{
  "d_model": 128,
  "rope_base": 10000.0,
  "attn_scale": 0.387,
  "init_std_down": 0.00363,
  "weight_decay": 0.0,
  "decay_fraction": 0.719,
  "seq_len": 256,
  "steps": 12079
}
Each number is 500 + 50 x the weight over its row's rms, rounded and kept within 0 to 999. Layers, rows and columns count from 0. Numbers have three digits each. The size before them is the row's rms in percent of the matrix's.

# layer 7 attention query, 128x128, rms 0.179, rows 90-112, columns 0-127
100:471537497384517467509522495527478528513516484408369528533479425544532485507512491505450484413533518465602525448425430438563491479446429480453475538557534564497450449576506515461502423496438450491464497506518513505437505518581456483512477432537580507503493576586491571474515483550477466523534469463495512496543472606509510538477483577614432660570572557578431505582548555479413509430518
098:428513465544446646546487534499465423420526429511466451476466497476458479438491448530502365551502319543488568576421464585599489487477476578536555474525527500520530480528466444494521510448395451442505473475482505542536471532434498589446525570475502504542505407492483414484477414521529494417481494518591486473550478422461455514439519511469520531538509464533461579566464435464487479461468
093:531496500454483433537510507565506464537514509513483525538516491528484512578506452471542463505407529470606517592442539567545489544451545592602526390352459579538461459381561480521527507484485470434531497445503525452564408539623442559486510472549507536479516393513520505534521527485554519486508565479566412511354510522502535472503516474514507571496489447424489364475447504506473544505499
099:563469436454532555520598470531627575446539476460618475528486573561438487463462518520421444524567579507537507523364492445562565487556585471501518507470451451396472443589567419540545456524411466387459479530541539488485535558485513493530538497529474517605510456484493467557599489509474534606553489534445531491484545541499468488474456580501552507543519502540555550478480585526500517499533
099:453461445508485499517589463500501490574478531482400508476455406418453477529499484505489540447543547426481497414424497470626594487439411474586557537443505483507531420453535442485488551513483507499522430551582451476552536542483584471476520462493530455456510462410426361524525541502513597465541517452520401438403507458540451517524490454533518504479467602517433484494496423405500579511464
108:525484498510402511513524416445492499492466526482436440529463527432538553514458552468535417421555508526576548469419416483462406451487553568371514437605494492549536570411511510406477518546567454413429523477508531507401454583446481481460615512494515495469571505528531535485481524573537518542457436452475425515502430570438534494492433460489535529484522474497563439418473447450565435553485
138:491481434478482502479530555389446461485457480499525585598474499494601521469529533461405510475454454447475496470499478477532449446478544518468546502563406498525539552530471465560550501431497498549477506539471560443506531535571437447481515440463436583465508498479574537525426619506554500450404525414469541468540471584492409547444537486572543512588627466581507433498535476591489534570391
094:576535579461526408527444450562583491557435496537492502490464500465442525507433468498569423519523478588535444530502483496508505564609456597513492428444543437501508475520507509469483553502483564477509479405551430549537474378423501446513542543460537467502491473468439488469514470539414460486569429480516511532516615457564546541534475659527440405450435423482541484483441422521481503582536
094:549515529483517490594414469601505462499487463605471476501512480488407510555461519505558441524528492570539501530465550529381535453530502486516495535433487521580467523558539503476452480517498490453433519415561354607477421457435507511547493563528487517568513445554436529447540435526473447448568434585493465557479542441541573443546483515477472476482399488428520500456411468538504383469596
090:491436441430503551473473396491476362452527512473553638505437448468498505402427384526375544467483475485449511540466507455510522509475575485437537491538515570435546501453498476525512464512463434543576442495477550529478535598543487552527526473515487516557525491518570522508519609386476530489413580609492526451555473477472493481531499501596473599565558534543504565498466548493473496516456
088:475457506486475564484576576445463599513444470563456466503474479455530564529504495452418462434535418386517544462540490472446476421494467502530514565507518499543491582445443564543519518381531518568480515523453581532511514546554507421507483541494437546481444511497449453631400482459575450452515525421531467449435463480515408521410536370467559475507595500492458441503487501458445402488487
088:493566508501541458527506485516496500445450515525511540477436533596475480523482466536554419541416476568515393527487458471523452515525533487519585413569598533554445434479517477534457483557489623417443492502476452495486407506502562505408506524470556504549372475464619542432559584492474429532609515481470518540394545541545518379551516564480526513497545453427470543474482487484458485578536
085:415462467495538342483520571544545603509475530523574503513428572521530495586445478487548493498532493452570585498505508586509502489518471496565547484505610504594521475524544494466510464538484511479586457544545574556504482486476436383576475569491555504472506593504475505594532480498454479476490571445351473468489443447488475538525471516500445485509640471542492545455514526579519465557588
088:483533491513447511505541511404416434528471500557443545623539451454517543470514445491511437480505475571519507524534528457518553546422447537446481457631509495387447462481516533474495539511566593435515516477452620530398504491593478531549543490412467503496472454572573589554543554511406395511469482520615534460506579499441489395496517408464564448524516509487547514474518503519488463532497
105:469564455477469453453487579434559382519495494438594503483448548463490495526429585498533425484472448419488484514519435504485511498470545526557494484515480462554422521518481523441504556402528503520547446554551388524472466558554584527496543541462503416469474491501629471452517438500615565431484531486360538512523569547507438547449493411451536548635447447484491455530479536477528526534539
104:441561460459497530399465549560537571577455496443490463601586538493417486482444451413586417509499498449573486544494488491617450481506544527451483481608552440463456508532399463451475436534505520489531439544473556573494531450556451459535423559488457566561467485500527562452521424521495476579486476511507534563523585470503473394511405513498571464470563555542504548482501504417458418495565
097:475568422588478475523545578583474432486541501524519486512499513455500457487445565541420507457531556525543515514500450366530495453520355408458510457406420508477499530572480463576434503526511389600531588497540570503485517526505482485522547534460529577443589586520477512423530486490491469446535542569529504524532656482465578515484507501517535523447551494535512500538486506437516554395547
105:492534506441507592495514414584521498571510502538490491480593506566489502544545534470547618450425408512467514495497554460433590527510494468498481506493485534466471506530497528526510539530568422487504524484544472573575505599476509505578471513527474507454534517598561460453589519435476537546556497445588501467504460472441495595437462616558528551615612501567582488391515577552513555567483
097:494559555592529579494503466493487442488542464451516458463453523526502456491530455516458585497457589528379509446476453481465563504494502455585419487465404526389449450518548480474435522516467416512525586545534462593591470471477475546486590597535430498515505478476469424518535441480495473541532483507467472451606488473500630406512489511552475630568519540526524436541563460577530485558526
100:463574513572498455450533458504453453523449518496445525542515568493463506465490589540428485543585495490523445456427454461533476551466503516498388537512539548594546492552511576444503461467484522412576487544465574532509517525479448514477632499439472588528456482540523493515429532417506418477375513454514418598418428505495494551484520449513446520454478563497496493443472613397571517613507
101:524526453451498504484482581446505490570491507438556537526569490559546515551455432529547564530533579572407460527524498543509476484526525509429615513464550502484560587526434514520516578500453380500537584454542504470559521465490477557479541431487506564481547540501628531496467505499563510472502538479477593504509622576465501483469600526489525459436433459463428526501524431358490460483366
113:406499485448522468550516527478533550562462533452474557494461438432416473482439499455528471486434502580442434458455469603543422486462475565491508430421572525571588497427538526555446538499487413467447432466403495498579558461439454532572614515528498541461538450496445574514594531545499545519485514455521546508566593554528447492538456575461529489469538446489582426386504539563480502530491
051:443542445481479480493454516491484553482569482424492474508479421471461487474456495475527563548437575567499535525524430577449510520528556513519453561494524451582506501437531369513429450487441438436620535491586546528515483501561588469506488483571548465500450476458590522554588458454469495484432570663474574454445467451446493460515481475473487560518422560553615483410489535468476536445542
# layer 7 attention key, 128x128, rms 0.185, rows 90-111, columns 0-127
102:401419468498448522522538528524424509587456527533452525466472517539516567471524520448465377396455546510578534534405529487518571594528464548535468563514484517560553472430560478456656500535452542414488493516502506472535491501467451545544390497456421400471550452487463480476494564542512484393516486551497473424524462490497517554524500567538507412457510576568474445535592457477433562504531
093:488529494407487466497468479562453610619493513544520493500535479420458378508491414606495580438499546517496592481566413443436472550507513515553438504452482531411573486543539531519497476421476541527549524573507512519403537519446551524499515541520546410541515440561539535497555504406447626478598438517481597513468493495522549479512428556535490554524549447544448552447523450516514475561487
090:505534521417496515602569505463547585500428497436610528470519577615518523462542524586470586542560554550465455563491474488501539452555564588528525488491511491541498518486550502478456429558458534526421443490564497531545540434461632512554413477517571509453558555446428533455424519521549446461537489572597494519482462477543449494434530510480495554562484432532425449446470502573592555511452
105:443428455635487540472437597493442518496496495424457569441423450502487557536494587544506517485464535553499443499491507457449482523436465557513537593478468473398509562568445533529630509492521507569502408455520450536499450509477594572459499492456548449510500449504525469467431551409473566431519436564580488533434511648575500439485446530478522487408476507503515539537524448519505447537554
097:487429587582420528520485489515580501515479537509525573466516613504452508462531513484522526448522469526511534528492502546440515510408604548547502620490471501531490618496497456491416577570429590506478540479450531570537446534462436518491436481488522472477522521473523484422500441468491541609522502563613586440502492429474531531445468528444459529523608450533578495572448556529558414395503
103:541515447453480522527461614527451481522489480548575525499543496502531516526597477517539532526560500513433409542499548502459500599510596502500461493460435477501458438553415466462568545618524483496460485468537522528475486526491521554470415502435343469532410529532599517581508514467536433521501519486424583511399496459535397455490509458468571539417497441361449511590487497491469527452474
102:517424498520500577549493489441516494518501483475499482545547523474507465490544505488490634445346591452470422500530511378447448527570388505553553514517530521388494498484495427578555457492530464573449504490424525476412501514582452553582486562432417513551487490550488488436462580480489501444475514519601508475516559492431461593460512469476499399487580436459487449546522446506521491499427
090:537473435525523466388442430541496460428510479489487496488588429518468431439519468479513475504586498450502495493379490560591476488521571581421527602417507507474471508549464548466471504539371489486488456472444498465546472534470510504543449456580497606437421481503423504564463566510548502582509566561447559435550466452480492600549452455476535428503463584425519425564558491492567512464487
095:407451492534563461415457524506511568486518511502489490439479520481388512555474493481511511606611491539516401449512511612513512556508473546496394379499564535593567520606496522484461532523404412468531484496522516505472478468458476476431430532474478458489470460548554575518426392507461469533521488522459504550540418397562471513521527512456435536464504466474513609488513469468559541545610
089:526540483572449448543577546424551504467432553449589429499514473530548501479610572460457558401469575493440471451534575531560539488493435502454470521544506490531516547510574487527544435479548500534519431504555453429533567451604432446504564560512476492455450466419543510461584498536526418410497557449515460483551536457449495488447551447560440471460588497521572423421572392523472471517523
085:484515631506520561500569540577409511512512549495529483411503587518484510501496574491505483531567606571500449570553486426455510413410460471582556553541444531407489521608472515423421563425542486427486551484470517450456451444405436550507584493460526484531517458488516526517536487476457511507508449449537500552500459387521471478526449470527401515464398402495481508467514457495467483580441
089:518499504550389545465454490663535555432489536518581466370472521474483507535460412528492548535574449535530421498458456512453492483524548558482482487458424480522506573415455522477482500537479441583490479433574463439501549496431578490545462541434486470471513467541525514525491399567542430454517387539462472540425541446612567485583456500454516546516448547489490538497479507506526438501621
088:466568495574507507457516456583414430525476482499479423501531431482523579493553458564510403511367498431524459483506513467460495407464379493393591525418446477443466451453622522530509484460567565538492506550525567517458486540513586573557548491453547529489489557521521526514498530429494520440455469512560458491447520408504518554525512496478542425503474447553511344474561544565516483483467
086:463585522487518510562557563539540521497546523512553521563486481457520509491512545576444544355429599406556500580470487534419456462480592554538576544573482436502468566507559516452511477480540404534448506583535459445474563508504546504492544419460473514571522494410509475459486544349496526485544519467522552402542523515507577429479586561500554503529436520506531453504522551536521527380484
086:478553572445514492565562513490482545520507531551475486480539429447555575571452407448441408457469497532441583472464520590551548499493529488476537518464416570572529456480493469441459555482549447443526488510375462431461544481528508492498479685546485452462507462467498587464532534457563448472530463516465500430500411468471511494511460460601532457376458519466447419435469530420441497471489
095:443576501502466505588438523438492409415396590471538429438460475469578493485427469509525502557445551534480510493515480375539479488515612499539456459451483504524571432501486483463529567485557522496382495477450458445430465498543411462488570484528480511499491584478463490539443536457432577482541550452601425494425509468547492542510602583428466441432499490475523589479507562568532516472459
093:499413601586513543550470542530417481524453479508539489501479558571446628501504558542559435511508461481599513433421614387424598477486498595486549459499520548490448497450493419528576462573494490406484482567488497562461471486500478536520489440509383421579499520522499492534495476565473529498574492429496582539574489459429426503556550493497511459511500490536561487472515501508578488409534
094:449438468529490450520440470466521515491556445466562571461524483328451544425439572542415446530442527490475616480460581541400567485520501562528500682489464519501560557472536490512572484565493496493556623533518515454542510460487536465510517506534468522525400504528432479471545564464501503531452530571436581588470490487465478498444532498398508451459453495470528514524472537472536466566529
089:574379447524467495570437397526584390556495461431468536574448527572493433530551490432551479505560510479549501557440520509512432513474426578463416506473455428509469526446541535576559519512516448442489501520436550450454573554552464458478439502464522518506455584424586447459538530419480438437468493438581461502539423564501442533434490525425498462514550510489378524449521495513551476478531
094:563426451511526590452498502485489553415493469580487460393416525465508513469519402400432576398450458471595520512426443518437418609561494572546507461537501477461463504580429492445566474530497481469498587521513482458400481549522405462521571539505550456446492466523516528454551469448539482586572484479496609558467482507504557430531458520447514489482460460574468453474571501533453452502509
089:518550524560562528507512464488512544457534459554471531527471454441427461456516528565562453376492399524498558446496545490542540415465568427482572547553469501454508485489549537505427431505468450480601500522525512445410487587405568530592572585534614369450560450536458502506464496454563559535456456434457532494571555482467520507487476466513467448521476542408539551503545567501433535476438
098:472515466421564524477452435485571402579583527506528511544452437418585481544427539534547509479438483446478570490476581521585589501477511489494466599646438522483397548576468511399502482444507516484466475408538409529555490498512517498467494412577572456529418535493417547581430519467509537454535557595531510517541489462527485560492545411503531447500545517487447472446480507503500477528498
# layer 7 attention value, 128x128, rms 0.193, rows 64-95, columns 0-127
099:424483442590541397570532440518430541414524485476535546541512491494491462527447387612466440535522387496578495424536445564583429384520490449460529477450498526502455482490482522525473474494443433552499629501479519498514516410484507506576537499448519492560522457581525473494546418545515463556566501526421465467528385525505481581546507509506544471481486452541458416543551498579534448478433
096:447407471452530575559610500477458398483525475542482445471500560463454492541480549497440469483541455550520494514579494543580581446495457510473528516462431542421522579567422482599525485541600547444514477470465470568578540480526544480562488486508513602558426435495500517448492571494512470468388409566464440574555607483405525524485504418460506531553538560499490520456513506469423496484413
100:512454419487468535502500499596479438501449538458425524509580485449500418418524403571490508589542499493431466495441538491550523388442526495494483497495434487465585515429605458529453520471443440539552495461470497505470419518498517552428435550534503546545498489504537480463388495410449582534476503499536590441493487488437488554576445464538469518457494448614574554622572607489479506535495
116:575534588500438532487463546554495586420499426537346475507481518540445529425525425501560502486531398546590433465478444443449430479526461493594424472537503512564490560559533496438512518443490495545520473488500521451514516499494485539382496583476505461507461482501517492551541453526506532544455577576522454517423518449499531418510518427506377550546517451504562510589514572520499512349503
098:529574496577499617495522433401487517512415507515494546519528544443455507483460601405568569480498495420545460506489560509458408490481558501504462578510424507518479483510454503530447526649463536554602418479630549457499488566437481541443490529455493480468512526482529449427523445425433489499536593494504416478425524408572480510514489509565444464537549515449505500529506595472467470445553
116:495511440416487510534511512502537547496542504540547510510599494451522477524518517517563528513482464506488520532498536557534514417420513483542484573537552543547513478546590541515558464398580566540534497426506438501524570437474519529466551499565413450433496524422432553561476609382593445492493533496318547519545412555517419457415567566501508480402454576479465484507472470459521493469487
090:546503514564445400546521520476574548498579519564526497586534497528390525523469499509452491476583575523446605543517515580453428578514467432454462543505464482424493490549474576430588515507490444500550475558490519521526471544485510491508438454482390540496498365535554561599493527524538538433479494580479462442498446563475482434552482538490546405472561482476452503530623439413478539465435
088:476496455497544449341520491538445570520539454557488562488524462549574539468493504568490411494496460560475550520481391442545461550448498437456412549527500450543413593505416488572426519531496530508476540498528510479574454519457528623506491495359447507442555474496464521439533445561456429528510500500538548573535463540489547459428548469476468534492468565485443495482502478627593457470567
099:456494493563484466491550524560451425548458548502494541578521506500514468532430605501601459421489495457446479500484448493427503541508634477538573401508451523456504460449486647530459506414546556522409504480474456569549524534518474527479583507555436525473447524444512542560421560508451469555534524466491496462373560463539559457533453557554643457571586543512486497460512497488515536468486
107:513552511426567434617544507385443520519571460538484454491527490558589458457567530547506426336503522452517459478547460563468467505500455497434511473519486533515604510442532595433473494495502427503454539467564571510489467523455455520492532577515451510516568471531516479440499522443608563488567522480473459485564501462518485425447435392547459511501409478489430483466519469593401536533434
096:504456442463593498589529565481461451526492597379532544488483594523512568487506512518487538489511524583515462422460463441451463527408487436466474450507455497499539507495463553549449524458489455424527541532508514533503437495605446466439498438509488524422545415477526541566433455467407568614524430440464488490496466393479529493537569465497443527492614474440557561468495536545412562585561
099:462603468454472550617481419461541559458492479534485535506480555563603437528541514537491532453520420502451428548560530626451536523491543507473530582524507497514536477488572551453542531470555541512582524493506504477507504475429531519526623519571557527495499406415477559547520486589539479527403497485458547558475487537524456618487503421438542449468439479526580514534487495636535486418454
095:599481457593565522525463453572565548601473416485545539514523513424500489500538453480524549622446553549539424544529516478543574547556517492494529564470480524464602436489488478523546548625543499570562454519469437536469444561551519528460433522553467486551437528534416493554506563533476480405454538550552522575534499519473542506517520426546397451536474411408524586526496513492538574520547
101:449496426499541533633562515540535445448537443493612413582468594497382454498536497582474494513438495548490412434564503510540507503492497535509424563566461582468539562528543473474499551514485497452515543490555439408466602528438461524429451445475514472480485449456497481515479501461435564401413401552539511479482530556512512514503493424531481416492470512463456557480561387520558436529486
094:501539420426513468497437439524553507454424512486487600506456522524402503537498505434328475536495515493503418510544478478563459469484508566497437504502491486543428537563467492565504562439544484505525553613520492500492572497484452452515513434516539411467528549393443526575552460415522466544598499405579576419464534454536577459529476610547517554465465469490408491449468488570491473496493
093:505356513484487533533577443611494498489547478478475572502518509518595532433442536468416551474449519479591482479493474480585472403479539460501471463511472530524381510568559504398413567478522439468488481424497498487526468447545451508457517431467571404579493490540430460488461424536503558534566472513441435480580423459460443480492400548517450607580514502478467476481528534562551454475490
091:514568560549582472454504525393508515458524422505490525458421415552469578441507417511587491567559617417490431543608527557510606515523482515578507493453524544466525541423475443518460539429571501576531598507517576540533501528418549500581476477482482439444586435512509423429494500546530476458489551448507437522494502481492472454576506453494467430445512494484520478481411535524558454582462
101:539545607463545485530418511577485557519523483507557484531525547492485549510565552447542516577427480414528413493513468407341495479539477568560545439560583470429454468471455495559542533515518544441456505501539476500562482402488506494570467506484419526480508489482522472381461538498487467419511449465432402462466524414525560484495476539615541438437473481425513604524513517482523599535493
098:420509545576436495409497454483514459570483501510530525526458530506509430506423506483533528497547562520459505441577456500575484586436462524534498433556412600575450615462488482544570555517515419481561402482468474635499518460503499517432522543541471423442474497479497501526477487432480595456453433431497557514563409513565424472457501470524545531547462427621406488462504547500462450457521
147:519553491466545526458504517508452593461594422481517543515517522442546546541483514531496465532531434472401515514569565535548521558442516436399525576523534536397431402444569497471510456428458537451561572502558415548487503472464410544534553514570400457419500475558401473490470522499590513480531504491404570489518463491508500508439557460566634492496570523505484496458595525560438517524472
094:424454525497515413472434464475456455517496479512540529429472491501458555416520443426593365521503569551504467511534536543473484425404416427480627446510499462479453455552520575448485523541524545563519518600481480468539515544458556493445534567414484564471454558457464569488563513539641538556536459470401511530426503509511469441444458506527459484452517553412459491462523575544487463506438
094:558562483453518444531511493531551554509524533492564530544522444539554533437564527407570536511492546471523520449563497539519536363518427484386506538458548524552444533640557553486504457500419575422526546571557527512476599498473469466565502536509519553467471496547487552465605510530608516451527505531453350556501570505496521592494550467611510452470527487538549551541513515537544454515464
094:455524535490489506447489505398545529516412506486452476455528547451403473566449490434560447433467582566478432464473440510432458444537451475431558486575579522523610535544437516512484455537441527496491481553480495451483483526477444524458517468484398449383509530532437574501418490558540407427359470449375516460546453451517531542531462482571602479480565556519490495520480478497520522458559
099:495424498426566534474481448485470500462459493424527460493553490530585464497503454569446399469486536468528493491484385419519510467460433537477380443503514443444465525537494505443444430472501535492489562447502461534493470571475505380540523557533529514490515349466464438608456479582451455464506484497537373592473531556508617571529435493504457531532533503528510522495543533484491509481644
099:434595461530409538448562477487462529497461470496441441566494523579614563522465517522532449518465471474497430494483510430480558433483491485525433507458443606502511440496550537463430494551503541474499476510469555520442450422555508466527488551509553464505530490509499449536549512544390522521462595441544648531553516457569449541486430563552497537491429430540365446485449588530585429461437
098:453476546497502486486533442549499488518439488514484524566490484458457459514516477557529555423572615516493414398512439377437480440614479456453469510495480476539447485598498544408421501471431494501450496371444599503502485441477517505429487521394505566507543592524520500462456575540518538506465575364519482460529433405483541555527533474502445467398516479467438506524485457484542497448497
118:421516570591517511443544514452532455516494440485567528541533465515520510566529449583549490508537575499534476619613542579563446523520573540499465508468506536446556471562555573444595508533504413530521558547443437432513452481461476489589606471521422520414489568400520482524549563466506492432455555411456498479455479564566502549475498427481559566497511460416574525457492493443491433461481
099:490510557515547452535478481523555559605505501441392549534557613550490518597504489505509531555553508387539615515605527591478603444436543435463593501516546511491557398507501533484557578523491417531451486491463450444481519438536527523499459544442442400591439505532459506507472508472493498574442456465422465529506580509536476492514508471510463515435571594471502511446519424479470478471563
110:533435510524473412496514478558562531443517518471389450414391512584446503490424491505420569428510496475568403441417443433510561477532447604483444441448404518494499517501501534543493468547533410511537529443535501510507487622500501462503450474447413495509527462505569592504491581545433528455605476529545415511472478497510522458410463495487476484417474477463520437558509500540540502617510
106:520461560533473545467532497575460481478563478475514522479593410501479520566389588496502556510492488405424500401472516430495573456438551492512462579580574483411494510454442582444575471626455511454467594496478480516579520534510518451567451508508437552513524542524431439521460536551467564492467424501523581499535512477418511574458575589531568589511473413489503520506497492500506519415455
095:409376448474511517500434480556537574512556474540460479472502547561492515491558571516502485533529426534483453472527535562497631467520527449492538470505456530537443498541495513456542403478538493379483507529443545428539495562535566527502554547490539480507452485536583651513511505490452508466573496498514487481593432419427511496553408528556518434541504523414528477415515641546611490512529
106:460486447485567439579459575488452440465568471365412550590512540451533496490489488459535467437445520485386573588543563556540584590471461546490534563491571481514538531466491429495567534467505528527565497545534455399493485425491474524470540508521427469452457451427445474474513494511525511534473457508381421596544451444538477452465493541512512539468405538543532472539579440427576463477499
# layer 7 attention output (transposed), 128x128, rms 0.185, rows 64-95, columns 0-127
105:458526462582551504499550562503433533437548481541499444532479396518547609569412508505514503589482472475503445481526553462477462526522507439444454445561549507453471510465535447521483452566481498495497532478519487544536513449464512424485551543494476468570597546564472475472536439535482483552583616516443475419502520531590509445554527543534455630472481454498464427621435489465597594384563
096:489415558437580427397507458566515468526533483543491465533535519413453514473553408541484434494478501455524503518493564488551432494459579520531575436649435486537396515406523537472473441417508560596554535502526426522478496541513487568448432524484434465479464469450487539582456466494489650454497523568538529441503469470542518504477554467474561482438521531545576481528378440496477512493495
102:443508501498491512501548401520402510450554513389520492534513529498486425437550571573430479483541559534562485451507535541501504446444524529522528554499448547478501475546389436465451483515572511537518446420529449522533526481460545503563559416413476515492482585455528466467467470530574554519562540603378506574531571526512538429515610553473463615527516463456510462506430561512359475508482
103:493517554561440532587480448546444549469451489502433464490468459497510560467527596461594530507545422454521505485488421433445513422556462401428494569455512521520553462580554454551466433424454543511533548389565521434447602533493474360516490477451554513553466409485489506579480452579457460444476434506504580486475538583407542456462518557472480468493443497545455508538483506527546480457572
100:705469498539507483422512452467497513494432539443483505515504504517471482543540523482510621558548541579514468544562484541510483489546456491506504559563534485556552502591449522590559469472489621470491563495526523587517591549419480470576435484505537640562404471495586516543547489458424497587516514519514496486424522451536507446459424530497421462532491463525530546463518450455481507566537
105:530484500468523499464525489538553465508535517511465487492514541479450403490584504532505533468515526522523533491576514494568531471565527534498560499460518539521502490383490461610493461410468458547544485343404613451423501515486457506577558386534574555528472446502544478469543464487568534471514539508445458466505529407508412608525495512655583528442503463432484487552568499606511498461447
095:501543460478480541512503537419570453543458553547431509465493463416632586565429523484496412455466489451509572552432446600517484553473474593479472493571512522490561523541518469508531494586490413528473561549508501446451528542621482434448439519402536500529507472457527474482502408505493468515487497582437572518486519581567542484412562543531529502547452441593526428415537489520510399456538
096:519538431446483489536442535474483445548504498572554510381464548444552519430513521484593503529476419479490427458477468491482471452513460425422451494436658523556482542431488462467476504472515485470509545575505559525559492556421592427555547418499474447521549442625479437461482461448498523505516554509553453452600462449427537531500579415533542403544450512526378492445488511495487468501482
105:553561442492443506455471515443481460523448555586512601528529485480561380538591516526594556483571521440471551504490495492510488450402469494544518505538630425527544619536430506506509498456440508511511554449471504494500575512563506512507463480449560509469499511610477554546437545525619532468560413432407465426431476357527453516462519496485509498468472505512477573517476468544425523500437
106:548520575473505499531571496535529419504479450437566527512523387454513500428502529494509445543529464487574528584385548486442548384515400441482425467495552390416582512506501447476532529428534525604555568501564581509450430467484538470503574575500495546581460482510481473508516446540523484515489465481577468443614479616484506444437519477537486509463479436476466523467459523419452436460535
106:528462548533464470515527518457456440547453610470581498408546542498542555485465496607564468580613524486614497518391506454497483383473461493547580514530486494440514522498410533451544524519534466484527537475428451546495387490429500508443543427546495527449537549429460473497544475514616523533479432505590509543422529412527531478391517439481575516424542490471440515529461490521516470527447
107:562471490474556430505552505379486480582535513462434513492482475487479600568533560463537518507415467515506484474501499436532486505545565495500523604468468480490535450527505481491518459431449508565513515472389468522471542489565505446547543580613401472563472517526471497501492421426635532465439604541498540335517523482450520507419465485477377583597479502501522553531497523445523497495466
105:536493560473437420574550489479508544507465451522539528492453512536488509495483555451511589518459426450465468497491509504559637485591490584559564431527518461543520432536483475503500422499525485433483416488498467417526437464627475570514469511527460544447558543447499496491458538497426666477616441517478498434465552580475477439556469484545478476444444434479529612473503577431579509485507
113:486509550613473560471546511485558500532454523505486415569502496477562518518443435495493437428480472550590537463495483484527491480576446502493490451631612544498497496518558502451560434456538538456554516573455524470483558429575541568482430507493403373525516449480550516657545496514514535508551563562517561507600444437566487421554536490537550449445527538496583496484461553439500473448516
094:481457427517416640467473571487544490466458565514579455536549543533545450564513491517496460469571421574511508457419507527499508540566439546457457505476522541531477581477500536392508551529411529494424520403499530635440430538495468548469500566533443494532557532488532524560584482482561441559502432468532529498443480479423449619574517509555550455459458557484529487444422480507547457497589
099:512448462525508426426505523421481499517551512488548474487494433473552496395474508556503533449477521498490528516572473541519452536581407373425477539512510526387381549419521468457448447496476515491563455457493518471469577525540488538478569453455441434520514478445439569459507471605429528502480546476524406486553515394501475548535486526527538574557557562425383481521424464489586494469599
101:476531524418524528528446433482457560510560477493515512447418422511535557496465531451531386496398550482501561489503579587486552478431475474425471491517548484479588526543527612519489517430526498614462541473526504466512535439498521387498402477487495539549520478518493460451521454465520481575460440557609582545638515520445572461548454479545529537511534468445533532558460568541439410584522
100:453576470512493476409466475481521555514521527512516514498485457602462614506571548480528606424448567492492485520532512514489527409508416555545557426597514465604449449579516491564516576453453495482510473527569536499481516488532602551479446544494564527524479506512484507617534564405513580514526419459525516559498568568586469381539484566473563421491432527450440453566521522495484468555515
102:447475461477476519605447512490473417569485483537482547436560613514562507518490537612455547450567513526440500417513632539464472604451584441486457449456553526433518451484486471602519427478453501534502419418528442571496553582523567448461554470522485456505498422402528430544503526431488456487523512546383566481498482465515454471493495496544525542486548477463499590493462519464513572442564
125:517557407562414430530457510510449551487516569457459518411405496605541541490439539571473437534555502589452522489447566432587524457476414481525595456490559419521498523495528465587501513497468547459491543525525395504510410524508496548435490583640523577442534577545471558498575522557507578504497539425465516557561497503479487471511520447431554564486507459487509398486484479470518554520520
103:541591543514532497505458600471523552514489461571446494431457456440442476454584467547551485586489515514438503455484474616509501501467464478532567547437479462503518463512419526458432625458428506584445576434504498431433482517439527450569454494457559528524519478542512574513550486411501455447464461521545544512578529562406537540477448463593472488447506408469381539474506563508445428420534
093:476531487575588550526469513524508585533560461423511520504412426514502598485504476374503411598406521536441464504485486532490539540515432503447532469508472510441469504494520532541466477496382480452514444601485575510539412443540382504465450532492504508461507488442491468558542453453461515423530575529497489539474567592514384567503444515527486484498488381454470426461453476430460524400532
095:547445486449493430556492515612552539534565384527474486481502509503489463520454437465475589539486478513530565447546461466496485541562487600480551465482425503481517547503472525555564528510451536601508507539482511559522467516531523499492527533559629549351508470482461477507538518502602403568480595482397493405522567502522504499503587457514559365496547486497502620501484582481435528508474
104:499592530383490465455578532539496452477499447474589444452520486538492571547481507499574400520462444549515478472438458463518548380562528456428518485466555487480420541446518562593434410557486458493521534561479452537538469479569511512506446515456481512515573477499514516518506447601565535426552583521544478612483469566465587545454503517464456482535617492566440488513479561569602469515558
106:476546452521462446459574558550506485521523555467493438522506480411561502509439546432462481483532442421522559507497470451423517552547499431407489488450527515481584437397538468455552375489489513478455436520557535581518506544472573454576528514554575539462459577577487503495462566628490458498569466431457582484474508515471453458591493466445410578546479461489557614534424475446527459489516
103:595463536473520476505526583439368506376556508509532526466505475512513516445433459476406547484482596469530550466534533489508529437509501589522507451506526489407554544458508459554456476501452428555491458512506480480526591582464501520558569519417575451496480548559455460522402325472485500556447495540498630508570473457505448539482476451509524440495453435451497548460482470445509524416440
119:513557467452521573494540571533508494485546519482510483553485509449623511549495497585507496418513484477448543480503568633569562492442520470473493450613467497452586473554500560455489463489466495523541433489537598428509494425515457553554520473487455467549538441542486452481505477491563416458395465557505619373483503394423525534466430391541469443522553438473474569481534515498522520582525
103:516536562429516462465455574533458576512495523553433452403419577452530478585523566484541565599487530487512483546572517524497532519428369645460490499475402486485501449497566450533460582508446529587486463574465493541431494448559550519440499513507524435656510440460450452475419522467505514527487538496488467474446549526539487565504500491487547562463516519419451519473572467565475554473564
106:508542498510461523512482473545628456426508483492414534503535499430501573457479479508467486550535520504527467506467459333466529514516521552581454492390481457467528506582436535501455477480559464498451440494556540486523389478453506652492511535438529508637461534513551501514440525511516480474543406506587535500443450483520553516521558520547531540554569473530575447529406413425539429557560
112:458554385480480514414480565502446470424584458535587516459494487470503453476337565443428549463514530505495519487448473479516423450492547500473527464482519604595431523458464533506471510427626532456536486561419483551510447550569514525514473505514555420487472457532470466534425559495407423449521519473505531553406483448437528487525431547441532562535529428478501461501363473502494545493490
095:509546442456482491504545515439598563549530435552519518488465494411547541471485435459466511423416419545453510496507480483482464494469467478475567538471557421497395451525470527489467493422523480540528519548498558513485520535604526586585508544513492432441422513484567545372466478447487526443467500376425504518476527511499485491487557410523579516536432553480574354546527539509575415466594
100:483554529499502520521531550538579456516479521491456516438490541501533450513480471439411512575484508428512530478456543494511507520512451460529477557442399482518577454516600530446487438458455562504477440464480405578517516402526606540434464425571532410441514456488431546486606389372608492515529529484564485543493580459573569437508530453540447512489570535502506460418476440533572484560536